config.yaml
norm: "rmsnorm"
norm_eps: 1e-06
qk_norm: false
tie_embeddings: false
init_std_o: 0.0099
init_std_down: 0.0099
optimizer: "adamw"
beta1: 0.9
schedule: "wsd"
train_tokens: 120800000
Each number is 128 + 32 x the weight over its row's rms, rounded and kept within 0 to 255. Layers, rows and columns count from 0. Numbers have three digits each. The size before them is the row's rms in percent of the matrix's.

# up: layer 5 MLP up, 320x128, rms 0.116, rows 162-178, columns 0-127
# down: layer 5 MLP down (transposed), 320x128, rms 0.112, rows 162-177, columns 0-127
# gate: layer 5 MLP gate, 320x128, rms 0.123, rows 163-178, columns 0-127
up162 097:157152074189128166125115112116121093111197036119158161097153080105119157164106087122086174111142119125155089149125112172099130035139107152127109096079138149133164143097100202145127097128120140136081094122105176064135130163118136172151125087116122138140119078175135109098118181185078140137136167087114109150099096065140116115126153103154162153113070094131092137126125134203136169108162
down162 095:102123139152149108165168091127208219148133085110077089111174178107095191122084110161128104127162121078093120110114108157131188090099122109131136120106179138109090149124090074069145146110115132148172167169171143096151100067137121154109153118096083186199163168160137161093129141116168120098150132171143138100168172097092126133102156124095202125162143112106165112157108103171126120116140
gate163 097:155103114076148107041146088127144154106169150110155102166110099162086103092140129129128169123125129117161135158133090062101088105129127116195124146221127073112157128154180154149108110166069116141084119087143105110140088190149154119189158164134086125090134203092099130132106166111121133115139111144113135099097098143200208159150158119159102137086151141150112195116099158118142165098142
up163 100:101131207179106206170068122125141116146121122170141163134121127109117129159129050149090170140077151130166069114167126162078175100126084176127154121090143101171086094124108077107173099141117180141169148130118122124122192079133099178179117120112172125198146124103121106114146125131134133152138174092125072179109101130096159083079144122135162161157115135158139085151177101158153165159151
down163 102:108087121182160112108189141192067145103100155150172116161125120167129120117137143160170115049101080130141105146149120129117156101126101199063136111174141145054152084134095162135133121119151117124127111190145144129166124124083099083181119160143087139113125100179132103149126123144181083118090101023103167189128109122134172096119133159171104164124099141137119160136163127075190146138134
gate164 102:197158128141156090169109081164122095151119094239149149129104125070099179145168086097092170156102149109086101151136147127140168079144124096131127097109130117119147112098125164106115175162105204149117131160168144144088120140207179134186089092178108158150093109109146147156122182132163088140122130113120156150112086057133140134113090107129154082083132147143117093103165121107143092059127
up164 101:190179148150151130173090220107124162156079102162083185103087139135118102092188153170086129161077079069133123124120156142151109123138102119149097132136160161157121129089097168122194162125194180117121130137109156094090141151080110116174153117176147112151091111134121098153093112126130138055084166125112090103071118094140175133066136101150101097108140162170133161090124111110098077126119
down164 101:126162205127113148135133153121179174184172098143125136134107141152112116174139194127150147111091106137087116101143148079120078108099054099181095100138141105136136196117175159147181141123063134147186127130136114152090152181055133057117069096125059179145138067125101110165136136128130093091125153178096108105133121142111116159110104109103189166172130087120160133127140147142112110105082
gate165 094:138186081085172166128119137110172115128134155120205126099139172104118151118210097124141177161106102088174080122112181168129106088149093141173104100148180142101155128142124194157156121124161131082072094183154075151115073106156160144145136124126045135138121134177152096101125156118133131112086122150145121119110097070133109110116094094121089064127101084144136130190162181071118154132107
up165 106:134206093099154099137167133102102139130180142039111112087173074133161139071089112152115116201095159103124087126128091050143118099123139114103063125149124129127154127107120209158147123156055089111124122099106126138094141151136129064187165122155074139152112208124151094140147149142133116104152149134145110072134130118085151158125179094166154094134115123169151190141119108129098101097152
down165 107:125160107055189193139131170094123110119162108140136155125148116155124125082104083130123125155081137130101072139113157134139158099139085145168043065193145161097081164118086157203162105138089111152135098093181131138083088143158113157154167168172082139144090160115149177146116130124138171095150159117138132111122077110180079157128090138133113092125157100145179155158161100135148065110086
gate166 089:165114098142158130087134104129147201197102154115137104110127124102121127096183154144116168187088162099151149148142194161099121107129117109098173089126085134119158093106165156135116144142124102108082130121122119060084162149188093117148150151101148112220078112104132117116130123095177185099130195055128172182089106168108134125151075065129122126102131109123088110090079133101102074099149
up166 094:138139107100141134140096117128124174069099143155145130126129136118099114195148150041113128129190091112131149079124045089160156141189127130136138125123144118137140160145060139073175154142132135169171120168163158175119138111095128136131106087141140162083131124155092175157147114076101108112176176098144161117123147117178170116106123144102076026137128132125057166216131103105160142150131
down166 095:126102092125123109131117144108143159178123153121102087155143131117083167117164135138146144115229122120130082125057094055099107088131114057133125139110193106175122130154070143125190130146078141099151092129150069089135127138139112064129158126110119143114064218110161125115132133117120131100162146102116162103140129120169119081083101115140125113100184104125087181140216093147079159155146
gate167 101:159142152136134083143119143081103073122138096169167131110118106086113175165150097164097149128171132155146148117131127078141153157088124093105111125093159118135118092090144126140106108130100142173065116129125136100141136191177135120172044177084114181113162162080111158069137178119109133142119095114108033165161072146100095127122104115104141140110168107094124107121188196143118074197191
up167 106:143139178089118138155078087149091106093179134141104119066117165156136178139126165069148127157102065122094110070130082162147108118137113099157142193141149087174120129148130100126126096141189181094143103109146129106152167143105079109131135140189094086096184189113106178100129101126121151118069093190081150092108157142077170164122191107163145102093160128133134137168097106090140172087154
down167 102:119137081122177097148100106086083109063161092086135091107066105161039112127135180128125103153189089150086136114131117148122085152171100142135128108137135170155131130162138148168146111156115146170162129144165116107131161173141136180066121157116146112134066138207075115144129175169122121094125139128102128075129103152073166100125150171140140159101091092159174193114132074178148118167181
gate168 110:152115126125111148129110132152093103168105099147108044138130154090155125089151128136094105152109086058058167091087150096048148153152144115088105153153124125126143094170099137053135130157090126090129106082137127167139092136093131095148119128088070159156114103182132160117147106148120150173120100190110158138179154038110162188078151150081093095106155173096116183154153163141148108143130
up168 112:208133140137116080162126072141119138051125122137126119132154127140101164178120102116148117127101104106133105109226109111176210104089140159144180097109183132109111127100102086119101154138166101093146107167157131127145211159152147127178141097132113124137145111129100172143125112170091127087121138166119159138153076134066084130138097098159089195109176177113195071119127107156132091148090
down168 109:134130090103158192165124125122104104172115102116095135091148073133042149107109067150211131147141143106131100097142136092133158122118142141138203161118114127109157164111104092144096150160128136162132169141136133115140126079154161147132083094123099063087126098122143117162172144129137109059130121191143129103112167136126121184135097105144124104153127128152148156169054072127156060219052
gate169 087:199089165159110080063128121138095151142173194100104131146151136166110140108144122084116111154126078065123120065140171129128116171194116126115196111127099167165185086116106141108133127157150100152136184154165192141113122139145155084172127097128103154196161091095108107129191134144142114152118160132137127114092129152176130129121125099069159104055082107082132180104110145090131102086086
up169 093:106125193139091144096107115090148092166157121086146094113142115144117115095152096135147168181096182111076079147089144123177154088174123172107123166082156121159117116130211147126124140135135121083116123135135119125101138099122161168119144103153164183137146156071167114134091076109144113140144172076109098168072116133105071146118054114068148143098105129209156090100110153217155088137150
down169 094:096179089135083123196049095151148110118142113117089156146147084103155130108074107110157144162142078171168160128132153147145115138107125136167087158140165081142067111158131085187141110087134126165160115124162123179177161072137146155089081130080134135144162070157121091090095146119141131102134106171122104101121190157133105103091153134155080158173114117105078104104047127118122171104200
gate170 106:161101137166125026104137133102140171185144142129174124137152136087143130135115122184133148095132168132101123111109169170169151184137172146125099144165124098100094151170072145114180180202132170163113047114059144134132171133077108072103098106173150144092112093148167161126152149108117171169097166157177104142185107126128096111096115138161137116130155102113138108105174170133092068125115
up170 097:139108124159163174128082057183137185215162081120113113110118193144111176124127107077128164133174101145123117103149191174147124102132108192126218073161176087164104151071094141183142115117124135130149170106110154137127118101140123147176133094143180078144142141102137096134194126120133211113145134080093119166108134095130091120128117169137117125108089113127127140114125190155128116157103
down170 102:096105123111066145124130114084081089123149137135131143139095155107127130180110119084045113088093089137104147140157177124117112134139146048112189158158136152164089093163140127115082160136184100190080077116077118125091118148129073120183158084134137186115131109120113156153126141130129098113159122146114097155143096171128153099166118119103133070039072068170109098136078150142188133157107
gate171 102:102147132162134100132116140178127155091125111172114076160157155063156114150174122100057127161121085092108165117103079140089096159157145149161098140142133113140105108148146096133087106155122071091126132131160109145150120145201180071100136168132134111140145166193086090157172149087159161084141118170152175210148160134157095220078131140108108149126112120107094076097122103113145064160108
up171 096:166102160104174151167097096142131137129107093047135163122088158099095122093142111092158148087065109124196198097100136122095162125161097184075195097063137171112083154094122065149121138126206142099103164121149147150170119131101080127143108118122169166149164133136156161125123137089140155174106116135052150144095096131124147136128063145134067101103130074122133122160166113093123139141126
down171 096:110136141210151155114119098119170151095170145081141098132145075120131148142174159078143087126147085073066102112090155184154095158173199125119187141095156147078168065173103108099072119130147132184158117123155120142095117098063136127117160103110108082164135140146174158136134159154147163103169110125135110216128190143161128101124113141142080141069080129130142164098130132106115167123143
gate172 099:147124099152153078097183146104108147105082129166206153135116071092155124117165102099153097167150078167107148125118123151143153126130174118188107150162087104137127054124143161141194107137154127105116047152136076100118183166136120171098089184132130174148107187135091112095111163137125175174117156111160100218145118152106140108145090133086163144134152105098106132107184113124141106105193
up172 099:105125154097186117119146097155079171141189126151165133092140163148134128175135153177167144124085155118064149168120123073183134117071136096098163124130196077124124092080124124121127110153074085082126157190168098114111139119144160095140119126179126154133142078105138111180130122122134153175131081080081113166180108108104119110119073067130144172111139086065177078163152171112145097115164
down172 097:058137050153052101112138150159132133136117126149107147145151096123124143098147118142108080157078136099078125124048088132138097123089122111113151110130118089185074121163134134162145095138164069167101132101054163120125193097151175141127100208169184112140152093129139161144100086120167137165139179110157122160158078098108113194085186139146116168090102116102149092133108111154104132114150
gate173 105:121166092151151142032064147128172105137127150112156137136146129125107190117155148153111123150137188085111114129165088132081151110177144131133087135168097074110144089150125114148153129139176166140094085135122112105140131113163124101098160089121141109072168143131106147055099171169151141145100117160080128141093065075175036168138139120101150095144179085134118166129134147148093137050190
up173 102:096163138075088110145190124181159117132122144095123143157086137161112143064136094126120113191133122107105101185149079123127146146149134120127077126213174106139154126090145132106160156167105091141105138096113112098139141146217140109128155157148038109131149107060105133193107090119124146112087112145094071128123168136119139145092093113118044087167137168114161193151151075126137168118148
down173 102:171095187110125172105135108077140122130182110169123131101166140094153089148184109136097177135117158115121118160112093177106148145143109122175159132145169143117180119130101160065200092117119094082145110095093043131114131142129134101118146114097141116094128207108138106136189167157117146143119137090084161067138123201132083077146175129129110109047159121097158141111170144154123119055105
gate174 102:104147056118132139175129156098156115139075147095114172112175106133152134130080163151070155170164123079146171133025122166107165112111081138122199167132142075101159129163065180116122172164087159156111102101105179111134165184100163102093158119105097121150104162120115118145097132128164156113111144112108078096134159150131151162110127132163077063117160180110151144143122104105100056124127
up174 105:093126088136164060120127138144121076072097080137092140159146140129206112079153105103083099142122123133168143149106101053162065091098142171074080147115073171117132130101142125065132185149124149110180116123141149155144099174110100144132093124138153162142134147104108183149141146074140111118117068158159177135075143103157171199105086161138097099118109148150046111117118120093140090109130
down174 107:147186115160176079148120124105099168186152143138133138109087124113096151142085126153068185105166130150159087193164071199099094126144152117086135171148104215063110094158158134118130152133109221123121120186125101074143113153109111136149130101123103162110116168155163126107165099118149116124140098145168127077149130117120138091158156138174107120109067195096149147185147165091122115111121
gate175 098:196126133171123155084178157144075140186116178172184110151146091135147116089096122180086136133095170105154090159172109097138128101143120106147180130126175131081103108139131221126127112184104133147118102145146159100087153100144086106204159117167154109100197124132118129152112157109118100111115117114082096106118097187123106169091116115078117103141143130201157188081160136078087119114120
up175 094:116115195086141168195137105122140180140168135162118117110083109130096133118169131228119116079130149127127150136099125132085121143139118116101188118107154097137093137107100118156148123095082127160146117206130156119092098134135135119074081134085086095126156092141081076160088103064100117101083136098142119225080160100124191088114192118110105103131158169124115090106110164138119114189129
down175 095:133153094136124146125147123070043102158152107155104138120138124127156118083143143167088098072156113110085098138156123121161034166166139162120108133139173142132127168155155138136149163118101102102128104178136173184086141135172131188139121102112157152156096058139135129031030119090188149136112113138093116111111130102155093162086123144114153178118099081122128117094198099104109095144115
gate176 119:196124130116123107141148123177135147173091135136141145107121132080093159163170106156117160157121221134122144105127152116142152112174105130098105114186068106107113098082095152161161099161125107150108075158149122120175102156138095090165121127146146097190126078132097079113177200094148099167130125150167081093151110108186097071100113077136132137079155152172138142099142149045057134129092
up176 110:108133113098158121062118169119090100146135164177138114078178175134193072144159078127071133110129189108110119133159140081092060160205114063175120078132166142091102147138164104092181178151154157145129119126106104153125102094168113119138181130121108138141156112111135136091073060086134107135112136164149127155108131124168091127105168109137126105166143201123131132087140110098079135115059
down176 111:128099173089105123153156149171111102120125132086132193114112146141188135101105090167150134184096125066120164125112183123144082149160102147141105092158141139084130166185100128095063127107136106175119187155101160136129118149063088140125078128100126070125099142141172169088082169064138138104172137132146115146100155151146020115122119144171139189113132157129127075114090101065135097157138
gate177 105:142125112121143138062135138149131149100098100136082123158122144141088084123233106119094111145133157109075154117118118154161072116115116181112100138116114114123161137123092113132200183109194126120072116179122132134164085157145109113145056088134104166144160160137114138172156109090125143135104135187008132161146132174189138149115122120116121123080198101107108065126129162097096152134103
up177 098:141076181132155183124167134086118124176138115073148107087100165143144080087150164138136155086139196095067071173206108142117150089166109105138169160113076169102121166095121159112149137164096081119112115118125084114120086091146135163086123113161149108147117097052136122133138136164147202122128159065087081092136141114197137161112182116098146136111139115162151157130132105099103166105088
down177 098:133124143150179151211116104140138109197190150083170137127110083158145153086165145188147083146134131157069129107142106148150150142125127152140163096136147129106123114134062141103068120167100084136157086117158101071158119169173146150099171152129143146115075111144124090140162139175114100120105149000117163132058119108182141134129107112151154165174113112114167184125141108105132130121173
gate178 101:096180130118150126151106161111142094100136115086126151140117173132111102063172134104123181134122149120145158144098142168060107099132147115105121142115122176068103097161132120036117115123146201145107118114110125153133082190154127094123119174102115192122125128128058155121194130025129138178153155170142131137160118118123158146160154113093085123065066135133103113135178131078051133143151
up178 104:077099189178150080153125086123082117156060180158154124127161137095176106090118126078117114174109116154139111111131179089103193094061123076124140117106133100113166135155056168091163177126111103117095160132143148109120161125145174154080106144118094139141110130134101157177132143150156119128141121125147147114103112088131117077132163120183064130053164196152136116114173082052141165114133